Weights of a small transformer language model.
Architecture: LayerNorm before each block, untied embeddings, attention and MLP in parallel.
Each number is 500 + 50 x the weight over its row's rms, rounded and kept within 0 to 999. Layers, rows and columns count from 0. Numbers have three digits each. The size before them is the row's rms in percent of the matrix's.

# up: layer 16 MLP up, 1024x256, rms 0.0894, rows 385-437, columns 128-255
# down: layer 16 MLP down (transposed), 1024x256, rms 0.0816, rows 385-436, columns 128-255
up385 100:486470487474471489488380449516574507474460420518460471490430464491470540582556620465527486457487588481604513490522369408471485459463499487439551452581413553474502444586543486501473407525441577501445510481438527517528456485642530484460647594478557441441579538447530531537514516511515503572588456474539486461499505451465521448461464572499478455560443504507538454501549546512515428393598
down385 104:550588526454568440549560568509487499558467527451538602491556453540521572560464534560424511502540442414472491474547581499467497526539554435533472481568427507418582514636561442553482544619490534417511479530442425478426390478508582489529537585437516526471451405538470417458610434452362548535394409618473491522490563505541547585554417475431469584512522488506557535491500441541497516493475
up386 097:484530531537612461559588508483518445461485465485509428594481401496430531477539525565465499576527511468487563499450494349466471473521449521488462529517523469429432603581507493462558420466478492503544622470513488498489454479537543485467498493525545458571508580545572575415583492516412554571473575513519450515500549513471406441553497500456478540481516483398506507481587477498502522489472
down386 095:514576518508509499503466520447575530525523475530476444464445554486589453524576464532462443505552415479565481613473407538521532422420504494437421547507448476614510400480524456468440454605427506482424478530498499491560501566588488467492502421483454531470462438481539486605465519474503412537573489482473568472471413486480529561489486484498538460547458535453542582480491451479419580443522
up387 101:527529523500488547447505494535521490528596472499445496542457479526498492472585504452428509544497504508516486516513412515533522478490580404475502449460479573547597463390504577471450504570441556510511478504447556556447591477558461535491553488516527485464481568516483545641513492402445478503453493551549481482576336439478505467537513515452521524388584562441497461568548613505450446581431
down387 100:470518451488494487536581548474509528424418487515573450467439584533466585421426515561556518504554557462596573343490405517435546524478498560528451480533494558484529550483408525442517534571550413496494493547459443366431488485522510553459420559494465589480486515454497527519480525481565572534561550467476397517458513577548493553452548568494366583571534546493543477425530453425554464567588
up388 097:414465512517510600541536535501526505469392552463498504584511526550533415506551489482569486565454566401460444447517483490552408551519463494498545489427523469499504531374567513482459522494491370478444522514520558463552501409519597498503505402468436499413442595495411463534547470523525472458595496488464504527539528484501518483560504457576485553565524462476486533517560482494478514533495
down388 099:621463448526541496382488536505556490481602544469488454540522558504537494492496525554531420493429463493497500570403525494498540404437561554511570483564511525430465488558386517457454506463431581524540527510480463471496480579609540520528467487492483501485569391522451478561551418477373509550475450459488462502468575561497609514570416539534555409475492486518503515457568549455559534443548
up389 101:631550446528487457502572499452538406455448491470509390519497527527505422424478517496498520493541529544465558506570491513414441442513442603482514457531546369500516474391611529484456555425632521414409577535472494453576462512517555457566555495565461543509533460494505534530440528388450447521431559482496536513510501518550521415600514486530449507421453514508511499447574590467443503478438
down389 098:393543534417483462454365443517465544476461561625533637472531407484512541599588470461482471478483475473531450571546376447486394535563648469539550570519417566553538519527477498448552544448451448442534486452498578545503557469502498497463473498522510450480538510565519402552489531510504415473510476396432382442528420508531503510568478481483539589482544574489518445443486477495520555535573
up390 099:356551503444577495512473478437499519407589506484544451551447561565498501607532503504518463525467540489446549442484567540552484484481496531512502449409536463465497463381558603453439448426459552495530480500465496573471458437620514516518425476568497520536486527505503520510489502468512490505451505477534579482467517433451463470566512506521529521586495516505546628492555569548500488604389
down390 100:549434420491564504497528384528528496560447491465532499520595479516504549443462525504475552559494465471532500667557421534440500474570483502513453530581501496436497559572474490553533565538468432387603521485467537478431476520403455453486468471463500539360539483468518383538504525479560469477507435501474457441536380513577525441519546547440431531445494478458458455585576450442476519523480
up391 097:440511550462494485550527510516508483540440550487497491463523531527441527495430423462489533462443489517515519539498517457550423418469510500462506432558451444506495606440509549494642463463496513385483555456516460578570466489510505476424518479488498587401507584534427571558516557507458515558406509479521474458482475506510536452515449572537533429515454527440473454503534487598587476477437
down391 093:610447440507464477408457528424471523467516480559573478599509484434519497507507485510511405503522454465533490517498443506520607503505466531521552549519539545438403428520502482531331577450493547510512452476460484482500514607547472464529600585584465387584539471545482504519504431490665503415538481379513518484526496518445514527471541483547468523480530498595513546548417535475436591468458
up392 096:503580525417493475574566404610558555483524471491489472531415540536448477520464536467494499556418481492546468483510507484486480457503486556510588493452421492423612462426567468551544496499567491462572599498446623494526535479579553541603603585547598368503505528449467397494523462444515509521569540561476458465448562437499451479480464489434542485427489419426501524542498487518522430469499
down392 094:472527443583520529452434393439415474584581523572560468442495494538405553538483472469472500504543515516511519494504503524576591532479515439533531514609566599525500519488444462500538524455509515561437430493538421508514423524450440523521488471469520568496524492526511553384464511512483446518464478547616556457530489553564487467443457480491461503615479556525444487414532515566433558551541
up393 101:494482532553508477502418525520501472481524518549484498511452520508461558532492491513495545522538519422446499498527438495434449469512527534428402455478512569406439479482438485471530472500571559573406482487439546498525482527466420596484443539398458522518488503447501457578576574469528579517475346446477537478475492425479479480538585626581523437436548465522537523425511440524521441522512
down393 099:579446563524498495479502528462464372497499448548490501484483573483520437506527498515502507454477558537535476522646523512560493559515486404565511465460447556487502476453533505499510475550512480501540544453477524523422559527467573442570560547545356532506521500560501534402372490478462466434486426494516492521509478545523472563576477451597494535572447529488518502540555446627511594484500
up394 103:416552428472460532511400527387419476475519532471559519513543529544597557536518510490568446491465494485493474428543362539490514405539554429436492456432532524521414452550573598602416563504538489524486496450444483565487523468475566473601546393482490464445443593507511446557552603524465543557490513487439537473514519465504517479526460432540532492373477434577570546605445563472505475579495
down394 102:534436436403459454546544444527567478601405379469485441525436550497504562546552508535583547522544527553562608447488452443508499444463475456409485527533594530431439521513458445509553605573440523447466549535442439532495492549529535516590453489470561454540504417458449485482473539487517476459536471398587600523462442494526478499544509579481441500440520536471442415454561533465439557462589
up395 098:472519466557513535472487425605402477547527406547528497619508525562459445456526501482454486484498523593490452604542460460454506500497533460494539428494501468449501545477466458486608591445484590489479417550465474565488545586516504577442506552516530501481497574389563537473563524519521551489594465579477503481459355537503516441500542480530493523520495477517542486485545558569497484531506
down395 099:470545464497560550482548501458581420431477573452552513450446480491551597531426526489587549527501399432575487438495549529528488449537545590493442467470481466469506530586573445453369503563513475597399506552577596512491480425440564524531510528492457521451505529502498559555425537525451462494393525524447427529518516495499556442464412486538450559494505519455471481542572439533500504519453
up396 094:642458456489571491503556501544606523497484537516544585558529439427443463475525458506521433560463554463488485458531452558455403502580519480515563424524522585491502486424513522569466470516537574520450463541557625576579474471546516586493600508564391527456482456391578571564469519506446523473452413538474439403599471510546592481455511536432518467550372520575472464494501436572414514563476
down396 098:430530566447392537524510489384358477493566479443439436529449594487548520510503482544523539485568484485464521547454560473504476435471479482511478518510513422544467524566510469457519533469421443489583599502488468391432547588533490390474476447462476433466507621588422448458554434391512533513519591576516551563353487473481476509471522488500528564468537471528496552471583498485501550492567
up397 098:475462481504420534448588473505470569458514388516531507417497637503480523500432521504542507549586572552399478490461462498446493480508590529365550520503487554456511557517445527562462551494501559474460491476441491472410544479501563497482534574558501517461576681463456468448521536482499448626461467451503559451586517507547464514447560504556517435421527616491441541475541518513535477462518
down397 099:525470413421534582464489498518487491483444469450483528557467595498528459464467568537525499525523484480532500533538575451498433484449372486533578513518541543707443457414636504527446573536506460515455540512512499497471457439443390538507546533467477447507459389476513403503438444562515507512525509507538434514460452512466525466514554561471516530442582396439509453521456588376496540499474
up398 092:475510505521528562511442536496451510468455560503446541487579519495552501520470497493538520392532440366479458455525476530493485473484512573522539418571490528483575556544508462409491456578692453385435560448468417554462472498554470544477467537563430502500546522573388491407564552448508493483442431513512533481561456517480507440542522533536557509515520499436488551564501369511557494482461
down398 101:457518568458478514511546463499542473465393570519477391529502435571482482513496510498489518491517480605631504495453498483564503547440496411507519458418553404436576454480474565539509485414433509470477447502528533590661492491492546514453558460546468548483408481392614562540468494541533410490572587596388522583479456500469480561426523522503457474559409433571504527509537588528498556444558
up399 094:514450505446504563454514456541504500535542436463605605439504531443506503621454474462603471493460512461456583620581433548481487437560572505486519492494503506513605480539598469535548434447545528508399520483487553480511527453497575523477546535564455385459496538384531485505547596452521520546450456469415511537539495487479417522495489493558530446451465526440542504533576500554423477453467
down399 099:478578475600446518579469415530456459494404625519439484474484475553512480478533509417410498500518448541598445409391478486533511474512427528509595527525532416539410521508487516510567583569502562467532466466540468489452505468502460422564507509442495534441466455502364480493433391620461489490460505497508552464428475598481550440512493507460457486468527459504483448526466421455534499597514
up400 097:463470462466643462505479525521470478520458503514543483556480506439477490481526502519582596529413623535491524431567378497457490379479407440504485536446426630468538485504474503524640567410582540461508525344564522477492497502475513502526472572595458514423580598441473519608472519485487477508469390425552492451484545553586579565494502477507569538405511428442536535473571519466524518529549
down400 101:505492420452387511432470453463541499551481454565548483461456468600516498463503424450468451579407426528506536566481541464511512523572507560561499547550565483517509472473527488489417444588484493555495468585473435454483524487525454482470561492443556508496508516509511460510474518525483482477546607561481515490615461494433353491582541454531427431535433504530532442535434478466428501541405
up401 094:374460548510460527504392508491569468606468420487569454567568450557520512503401477378565501510424474615429499529469510589519467533514444423480635547524532478529416514511405440485488547527533498551547530538498596467612610444583477535530532532520540569550501617435567463551535546498512454498433622548546508529528428511459520462464559535466519546462473583533436496512534474468552478541511
down401 097:587488570512565490522536431448419456443567532443496525462481563498536507529575465568502515442511536407503530485492511461460539452527562521473470431429528461444548526521582630561498504555474546456439511489493461538429460575448515402401536454503494466508523432517449533410525488498444480554539452428456423423486517454548545610502455480601479447448456495402642538477512470524474524474512
up402 100:517552459482494582517568571528477428477480471489569526499478465410527509507451451519481407543581448465493489468501583595507492446483435557516582531487531480510565459571632510499588486497461471510482491511417541540524452545519490502445468474527491430411615477458561527521490584502483480497537499608514526534517512558480494530462425482562547469462597404553450501484632505456500477555544
down402 100:470432564458526541516465485553503547415527514546472521558441549565468489481449493580473595542505538470436475471532437543526464429510434540405472481567492525527398571493511528515474518558432608500488515466474510422473561569477528546473499463478515494509437491603432426440504554479585457484519442438466614489412693469511496517456504556483501598567503544499534444505459472515551470501477
up403 104:461437532478450534558450538506479477574538497506554399579505503568370413358476581469525571468552528437507485424529519607459576516538495510564458570477496506538561493460463503494476527567550487559465559528452486522508554495476495497577574557502471499520436600448518476647481535501448499487427508544461467415518366475538475484534484537444498444519428474498501465490502470481414566529584
down403 102:501471484463474551424561575526558577515490399473397446452464509446469551537493498510528555555441554504549445443528445440415541519515466514489566374466450502477513501506524476575494531551539564447494478450493515460481567499511465477436395566536469445419466521494469560447495522493526602553456545419407474467535568517507584406447463503587503472514465448549461448503552518459595516512469
up404 104:491507566498537524418431465532522478615585478488505489600511533497479473549474528504399504476489487436505416521478531533439467453561531508493546394497525517504461517532498488517592690477557481508477525521494497433582476581519527414401530427452546553455446552521440456554440468491468466604469466549579547460549404420421504557549527470487487446434449479452558497542527428639537531484515
down404 100:446543469526558541467549484574506519501467451422543539483449510374533541424548470496467546544490552554543560523412427486521458479444479479581504530481443490535529529515441500531575475565527585562523492440436513520415533481494504486456511550495506537532475572503520485551515504560515602492553516416413479441523526486491557422528515427496553482517514498481520439450508561378425533477625
up405 102:369489521525539602515525495551488508442545593420561496505552526494457441468505531488538608585482472449533444503451409471493538356574477496491551391506412490457603561564611524564498436598468432478499531428512578490607567564428553452510539537515505415458459550491529494564528507441489492547537514479555467453511559490482428482475502429580581476420469489438568455424558471534578452516425
down405 101:512460435513503494591505546469488455480404556497550453535530521520552531518566525540478436465516513489532570537452515591478522593407436396397549612438470511514520395543550515525530506356504438479485577620503426400516475409515415465550606419499519479503582496473467518581439531601432524511422587478491457481521556533426497461569554498522521480546472496547438522500446606467430444489490
up406 097:518594409413570492481420542482668480538549430428562538560532600491516525534497539464475520471487497463453438423501488490574518539623461418463534441503570595546435511462453559449530534518561508498538522500498455585481518529498553515449480400421455455500510480495551496405543567515511423564511544414536602517445552509459468479510442531482416514388445500490478480466590474433490481515430
down406 095:507474589518424516554524442493487539462562531429515482463525527492602570545573483536622485417507552445409467540531540526517524543503515526503571523449480477428518532478464487533438451513414470388508509514594567542554497463527505482415536565492562513577581518486538479465461453495503499511482434505490477420459438505492563464510523435472515525540631504496481424535454571498450495455404
up407 099:532485522474550458660519538506512473511483511511465415537466499496613454500549525512523486518540549561506476514504487500575497356455538585516529440520539424537484453533572535471579470538517560445591460520532561435567460498519436454554508380486555475593490477427454515504513491512489483502483451472535617489540460491548477420494492445467634485473451563487491565574570587466472547453455
down407 098:468554486491462560398540444537456569485477541489422506596502450530488446552506486494573460337501546445523571454517476487534448519533503541490469457482587486500564525513494444499471495460474479693441520442487491404578493508488558524431410556469462482521433548517526518462533501590505525454516519472525473510524452517562535483487568559452440506496579549392561437490470475425505529521458
up408 106:468584456503539545546408524448575521652444524386460460466426535527488497491516416496471478549536508482532490501479493436529423539546537547448510487474562519472454504503517504524508561476577471583435472460536485549524504522517594505558537525569475561431585502485471395481506505493513449466556433502365505502483506542426520491539350496431537460545438564552434444548513545544505554620487
down408 107:479473538455434544482463399528519491576524512489520428451408485481470573460433550519532505436510481574348503414424411477467394459536460444527533505434554590523472447478570472498457528491449480576544412566465522489486430476459634414543456476555502481491466513471432481592457607515467475544499586532582531560511496570454551530555534414464495468431468476536471500516577481552561512637466
up409 105:470529552533486567520493461564499490394443487518489552470468645501495500511484583524584609511441524551483539519490476496510520400491435568513393472478434488498545551550459499542515537526522500517497476538461470554609480582504559469475522486510413587476541575477370535511536597468503418558473474462570459574563426523406499491511446535542500421413465533405470529426626413544488444528485
down409 105:533454480500539477552517452520492506413482575463527530441488554514495452545515521564608466558447481493556548433532471512485464472381451561576545569579556511499504518548355450484537455459514471581499474497501414613507443565502443445550495473604431587414480509478505505509468469503546433540490513542441525512466475540391544481590558534458557523447478622487593538513533506483480452549426
up410 097:445463537546517477534449425557475456443529509417499450462541617546473467491559548431458460576540527463412525421491527542486492489509433463475561494497561522467536477528521499448499488454540543520398523485503555543585572552604510486500488440422449524503446427458483473544512520411499492452463480528518577464496457498448416611502372482551542502560517476468513402409526493516516521518500
down410 104:472612504509496598546506488472468535542476496521536512484516403476615525522514447516504499496463490495490472475545471535478483525468512482465367536538514462460507481493469473495509446438460479425521547510450427548485354486450457465563549538517546486446486490522451532429531479566512496597546429478481362499485616481551522387508575614453557435556511431464419554553433490472475526459470
up411 099:453615503490459552530491515460452555534518439505407589516534509505531469468556550539531505510496455452502513462469544551609497506504420497578468516510498459511479512462504571523504600465590484479509514464524447461531528547608496486506599422493506460437598561467450418446484656506533400506490402552472473554494407457536514489504455512536557483498452460502510476481449542480418441526545
down411 094:492545507490562505447526459497479594477550472530459361475509490485503491451557495399416462507510495593469507474517499460492482536468510474519527503515512495434562460468498518504467477488390453519416439458526459577447513471569499514542474420529455548531441470458442610446419506531491490511481526507484510556467476450535470557521606400510513522549527549467571526520447426532440612506420
up412 104:433411481487574568538465486479447568452496539490581520441466458479500440504479472593583554484449451469484574449572510418614462475590497555541421466512501451491516472516471516472554533506620479494581589359439605528423554535456643530561502454546512406530513521530437517564524466474490553454499428554557561518554529528460450447526460506655497461502456416522527526485515515588503552489517
down412 101:587491470544495451531575680505578569542481499422499474505479523491385469432488615530406402566590421524454494481298462552442564526505480482470455509569499513464519477497553493444505514533426482468521549573536554479431387464552472503415501470547482475466519538449544507489467461491513437559529493451592506512517609512497463519451531525494535437581544432519512533455488577417456439531515
up413 096:482457482534420524476514550493543461503397500500468465476469425495476505493610525520559663519497475432560430587486361418390519522525509484387556510577492491388479600431544531575505587476479490405460537479463471510560449566482565455435538546517523495443559594514526427524476502501472524480534566534516543538410434415452427452541431493510516553490536504585618538526494574493483426516535
down413 098:498577527438453540536550413437552406508501470409523493574500518545457529475483487520398527468561446503425520433509504506525525455458532443582598448465396502506455411542541523533607416524437571537596406517511500450502475474520453449542562448597572503474434435518533556484543482438459520483512570545533472498517519558463525528488495428539571555553518480459480438479448568510548523496471
up414 098:512412499509518555548552440498420432484447525508591404618572490498345371530564552397545539512446568506566468530559424464534445520469489465622512461469443527560506549514540435453524504444485484565496460407552633549591490534561514489479411437569507510503399476535559483452530481488417389471563495541460462477469480515502604573500528480522477522536526521483458516484484584534505484619458
down414 100:483590499483463432443436545487556455517511414499500619375431533457607626492493502466520494428548441496485544463377512542550580523539496510470524463513565505452550542457518524460437522526493553374516596574495402510454538440501521540532576478422521435497550538445405546587435498452515569527461421465546535535524466464574468408500512519561497477480514540441459490465520425494487535426506
up415 100:502566477542477515513490536585568451425500482476493524553522488526464472426537478597502510571542494501548486464581495516511512597595488524434574519515565517479603469517498461488521502543492415548530536476527435609573527486570473487469575449494525380574500508520556446533486466490541467463433531538507561605469485400421443437459461563583524517476502514464568465427556531438467514474371
down415 105:485525519460589499516496447498511526478514499464449486546531530508484512569569479493589473375447459489435418463455456566458469423459510488562573527480542529436496505489481544429493440520507454516406534427452540572465559556431594506547471555585472467583450469535478571505465467445500530601566407526495507504411462457530517461614479436503528572434508509503468539582474449526486543512505
up416 106:423483496527477477531523479431560544402557391488463552491552508529399453525545537510585554452420554423504442434504452422491548549536421473483423531446459468530499488572416460504494511632552488547493521455563586451559531499507528495489590498549442548413489539428447446519574535508408550475480505519457538497563530568488534443563492559519628461407448504433522533386437422546479393595573
down416 105:447516447555563492490509458566509465543414529539532596499536490552544554470505471491485569546492456521379517561522500520584490481437568510587518488517521404557450477468479453528526446390542520483605507573500487457553453540460550514473458417488437489518482437491528564589485458558597564499484458438447546516499517420566489473495484521486599455521489442392479530472510487516508510512472
up417 103:429475510476484567466368365556476468480506478486610507499533489518581552483499536494482531508483488511538451505488562573515573424496609517561584540480477586484546478493508432554450552520426480430492582515398516478475435563496528436529554479515413448502571482496506430376587454486540475519470565467591606515517418421517604557458474584520468520490389522511449526486579518440502522475512
down417 102:524519575520435513594457503484451505533536469545424537498460534524464477485485526499439425542536526591481456493426466486520500548459486455397422496489555464479525567462508488502461523544505510439520462507497442507482403514467517564489527497519540512496351465495533541531462603557555511457550502555540512541460545527494456499575510516484558478398466535526506504506447480399487527561529
up418 099:503518515439496547487528471501516450481449463448535495513466488469518538539526452478462547431477442458501388372508550507607490476544507503419463507445562604448563606466437519592543445495498477573527500480510450566558458461530525544536533472499495578590478526518581434577505569436575500523531534501469507521439564517479460564469341534505459563426534508489544472494463638495417500485495
down418 093:500463471530487466481545530562501541579491533475461536555478518468514490465483523521599501504519510554457532606424511507475433528496507515474442510499480468504548382512537478592437406507477521379563513471453551521512495495501464497509550482477486371527547526468487509440505477468405410545414474541527524576548531485509517453549632492578488543555505562545434599529580463441521514547482
up419 108:516496499517498584489494521568539425541449458408539492482440553571478444482517478552569525597627543436517466444511436405523430490560517467532474481485538466465480490540464426457539610451533365432464444367570517457519448493489462427515504436538471483419528506570493482524519552459483361609570518484542498574411525478418472504535495523473478534426475487465519516474532523533494530523492
down419 111:481412515522477412469483549569533525469628499508540485571397583499514568533487454549492512606630400485429542395489517467530487445545439491641523578595508523555496535491444511440457510480496510598496490489441517501481499525482449472542504579411507530463474465591504530487503525508510429506465533498537448553492493497440495467528417506509536470506475497507566550524480544578410582457454
up420 099:513514438497553462567526536555437430482501591572378480479549528460593518500499471411569480556527550436445499452534522488491510427489484463509421485479518514430504590513444410446509440485523393455459480468542432507581547505579569495350416450563518508517584625518434517418507519515470379481386518572527558443542462547489457553517560520488643584531393475476455550574520481544528461489478
down420 097:495461468475454573480484521503530486444372482425463522489445519548486592549613470476471430448530396517444464506417455505537478534526524541574511418503453416521518447549601599529523572453513524536561558503483443604492435449527487473558458575475455528511419514490462546514538535582607518522626526506490480525462554454455502562455407425519479478519558526470460507491503555456509511436585
up421 099:440473558497427454436563390467563418504537447501463454555415591545442545517547467471463527478471507529602491451470487446484541451490543518410519454570514591570528476499512467515453482534509536465530485472545455465535428477445481524519497434515494470547522583504512535498540470553534522437408513501619604418532458471534464515575462486496545457513483424486459460457525533496402413421501
down421 106:571496523509564589616406487477453496511478633478581415476521451512541444495446486487483518564521486447465380535552493455542510554666481549588504516389549459432455541522544529487482544449474517535510511498459501598495526499523466491446448535522525495467492401545501533488531508487471521586551430525427370509479500522401549519396490519454430538441553577559542535500494435527585573524539
up422 099:479469524457470524453474509490486442510475527529526407569585472540491615490565462508491492442577588567557470432497471483522471514509441447422601509524588481416588520485570462498514488391498454491417517551425533440577597465512447494524493520508535505468523475419539441555507598516582482483486540586540527352581519498443442516371540592507483476582504410557550514506492490528501474421523
down422 098:482548485473481361477464529541493392447495405459500414526436538467432529490554497417570551539530523562503468505465459535440521554487557561472483434475407526511466527527499496543486447495522536525432585453454523525502471514514513441495506456483511555462646448496511451509474547500498531542438516345419587517468543530476521478545502459449376501595543531560528508547455464472384570583563
up423 106:494482505525498456527531497562434489553547457418556526503484600520524527562445518516470652494435559488426510555527464493409418500515419498409470523489498512555474563524478523462475558452485523497594560479477440541471502500531471428448460462493547396504455535444413528500482534479473545606435511584540548563544569418496552469503397499481618496445473490374562588562549487414451421479451
down423 105:536423456621436416430414520424574461573535457490552503528525503596452502439455476514510540499485534535474497471536478556522488467487482448475440464536422491605409452486436573488475477542492625526580510470524515505544546447515559474604518438522572412478492436581470544558541540482469459582456544459519520469551485471471517522453500443570660453456515504437527543489527549576521546490471
up424 094:514498483541523425551581476543474522513516495424507444558388537492544452476471477489486531483531456550483498506579488480566475504512464504446537463379478425443493530388566533563472440477455550438525469436501598523359550496559575584586505496557493490540520417449513429448503491400496454533499513539524467477493518527467429541541446434423478457464548556463504466514477596531502583518509
down424 100:488479550466579563533483505412507468454501460532530488383570526490499570497597492529566492524467452447528403470585391507508471484553532542450457488588514600532493513543462490557496508474513471510390480530516480430528448482416479477488528521423536563482495532587473553628558561533597483499477472471504556530449517503498520536513492483567522446617395475495496526517496526570483382481502
up425 099:543530572454523499462548495468539472580464532460489444608492485555465558432507433516550456584562400499453526519530523409584489553559461570569532474466470470524463502403564622489581523525457512417418534534452474521524382465472517512512633470555455390422458551439440463567569508533528501468501476450514580534579416423514559550384436445477552552546504496454482451528504575475477537412416
down425 101:534501413473525430506554563497549503511462410536500574423519538487495464542547508367502560389415576517469519378544464594491435557531498507449450519478531511464490518535479447499427493458589520541544510518556452544508572523495470425506514516483534503454455464493497495473458523471482492479451458506481513497444506592406439473516460535494435502457476432595455446464439546496465462550506
up426 103:513458485557478478483469501480415455596545544517443436500479578546523580438567468507539500526467531433505543550461501535477435508468495470517495471496567540513517566479569426522555502533493514462538497511416528359512594555529417552589509463497487518503600585534506529476569522435552499468541480492447529400568407560515568477483501470445475546520547461445513627469523506475627449505592
down426 103:549575559494510468493509459589500501400612423445562500524470458506580571500539443483521510485471559444505491475555499552538506622560552431551485510566465501447488513499553561494562511440417453505492485545467438531446453526487446482449475555479496521489523461544459507416499439398443536507524588535533401548553515571552478511514512460611518501379446536500552549420466511544549492573477
up427 100:497378575480585531515460578515464537438557546442508502503544511533409467432497526519546546550555501462447426545472598494457535520484481519532502478486526520447658465450510494591423547525502505529546510475431489418470507510482484593635572498597490455567507574455573492465566520541425553553534457464437554560493510439467598575502505466509496513438400476477491582502461565492488444581480
down427 097:518389507552445475474481476491500497495448486430486449575520544504560515546427495464553512542462509532541409509594477476523449541478538489512568439500495524554431439548576550475476542382562411490397547500484531543522516506479528432509467490499548534503525478509604459518470446526550525506491451385580508519456478526469497487471434510545528473499530631635567475485496569444484491528498
up428 102:461467598447480627490505572478514489442521498582530497514410498529524523529415493573533509521522462479497490478625503446523468484532491486569587563508525424453581573503423428468547400519504414435517538445526460349522539556472539486561439499448519549404494571519431462566596533540454508534549435453466520516436474473517550587555453477541495627481545513415591488445553574460526450428480
down428 099:477474531576447534527423415447437505513527545523407392509592541540486446583454583568431405532554509480505489510516602451457456544454634450556517466521557546512450604476477505397504432529541495498481504494560571512526410457446427553533599409526451560531494448431473503521443538583520551513462476538463433545597505521520523523502559526451480471560503503577540432449526455510417507552527
up429 101:490514541447599494459486429548484411416426521520461489538439389481467528467471468592406458519444564455485557559526506525490477532493495494519503450542522483477543483499456532525568497404394384451437539624548532540463508512594511475486542499494548421451480484495520505529508558551449546665462492549562521510477497572537509520491517469474526528465515473472500618429445538564460481484501
down429 104:576488466450398514450457635508427531530551459473517472584437594489517538528519507445559485617532464498520471525437440429495501439408451551420555451542451434484426622535530460614535563470514463506552573481486471553559465534441558473448474506553585494404581540503513514494480480556467434419463565500512575494570543500503512422485486478449597478489493532507464466518500532443494409497505
up430 108:400495495525510503544462481621528509498519514572452569513432522492364501403445506363457497538512619590503547456513526503420506490526491521461500442461491508365544503384559494518465520559451532509605527507494637549522487495493554523473521548566492488500535528512455475506523639443488547481403430417426509497577498540478465588568466602485521458584503510470485491592445444594483476470494
down430 100:450572508470424481503617488458519575536524545524481482504464461581531492471433445609382533516467526564479492480517454527546527569510501451545532546470467497491550502564472448478497501493453447470561542458454465469533494537439530441432475554452497452477549568528487453593461416363408560574566573496550483593510510510487411441486412573492414479577450457503517530517528458498515479548491
up431 091:490485484565481587564496469537586520500472525506556446441432505380533477419462438406445475631447421529499503457548578523495542527496491499516594478600575534543421498487453495524607517515459541458568454402474486514488495491487496553436465527523527471454535489501589471482490441533474518531520524505519610445482488559456567556535466566515551496527567510557545444417544471543527555436464
down431 096:518523520465545498496562489526463454440577471477426665540505499613426531539483490497516473394482548504520493446420473480587534489576466582495477521472463536516520436494483569461453507448529467487414488527505564546498471547521561469554491419511470510514473503475466439488628675510455484423494495553477569601505460532502500540451424427515519408474380453443510540464459579465476458615544
up432 098:447524426459574537456479474566547448437476488592515489503485594595282456515541490509540569451399583501519508512488528532489429523473515500422529540392502548558473508458511557462612546452596527521497473439475601598528606504438513498484511474384523485552455472523486529493447494405439531503382548513497538478446494450515419482571438535494503448458520418541518525434593468447400473501477
down432 098:574439573582497526554537525546412523505495453427501513485566431477532592484446466444523475551543436457476538469497468494443527491558549478508466393537472436467539406516467566500426521546420469494407535526524454461460384519554500528443546533518504437440531506466493470489461543522463400483561457483501443459444545522509528557523567397469499483500479554481512426534489491528435432552548
up433 102:555501573497502489481561548533510491552564540504417536530426468473535546496492526498478507468480506483546519448556410493533444441529603517515452485540631627434539585497462490489512503476608421540479505432461417472550523593611449512477447539432556562449476481540472505583542561467486509491494427452419533433428438441446493497511443351541498519506445510537496557521502472527388385418424
down433 098:574515463481513408577451496476537539467433506557560473503494514507410486547399466509561471503538486518519474466488611572426441501551453424488540542454492499489411450485427538468495474502570464508490486524471587562373437521495534574579504488501454479528490514470547447470541420516460478449465465443640595443406511489563508509427471449455450439503503534470586427550539514537508566555572
up434 099:490437440430604548509445565479515532506445474505495461501499502532617573515495551453546556466549509418495531530560587533495474515561427523558499419568545455406545484410499573561546480532443372522456597481467408576516485514450422490474529559492443440515474631578460436512541510488365566502439462519500503604509468454481500425485480517595577561488512485457546468492463646568507447531535
down434 095:525612487518529499487504543467569480524565477540504412569458568473512455464458474527483516460487534570495518400518507395494514463463561513486497552411422568643393464589535547481478510504548505455464414406466574498382459511533550473526540427501486461444546529411486517499479477513567463462515481510553577485456536572494474523531443454377551505526479573488420473471562510481526510393496
up435 094:482486478426543612539524481555583457516500514565450475459497528489536546444517496468487484485472495498513479404460539585499489450562466486526470498564568538509534501423442529520470539445520494482466576529479511453655549571531534392617536566500536571534491524389539412478510508494572447474522509553496409467514473493569514422468477531526500374528568486461479426517533514508449492497528
down435 096:528549403582497442544496534458456469570565461444522471545447555488530418516547530575496528438443507447488536533498483480501521459595458490525538474459487479527395505517541503583513442518494565506514454550464439525437497519437480572434428501533477429382529532521436570477548502484416537484478394507510571512516493444515502456453491485490462600474449608526544584493475597512516470542523
up436 103:477460509500529530495452486537510434528504434526515496479461524454453535516545560584530519550509454559495495403497427499476557549546526498403576437494507446491565454516515490529556490515463539419543575515539453417513490449501507466521552448552431474478556576574446497562550521586462471497495404523570511423598486498458578485538568496585530495527552504475456507490510417480488442510463
down436 096:453497501440566505451575509527478434480551558458382477485511445517465471415502620562492486427524515564592554508589513506473454558345467440538395521484490436499513432589512574487531447509441529617486524584486529541491470470521518500506498556515481527486495490509435541458599456566512500440567573549453536518547557568413517493476456553542515449573538561499491498505467487469434483408496
up437 088:428547489596467498585489474447525487515502535468597391511422539498529573420525527424508490485488504579530478429549526430539465503525490565506510514542524557439562577523491502485492445539508424476503503437513495520524549498488495353572564564528510520550535570557570503398525532464588520481493547419529512497432441494439530456530512460516552414535423451539568440533518499633462468501545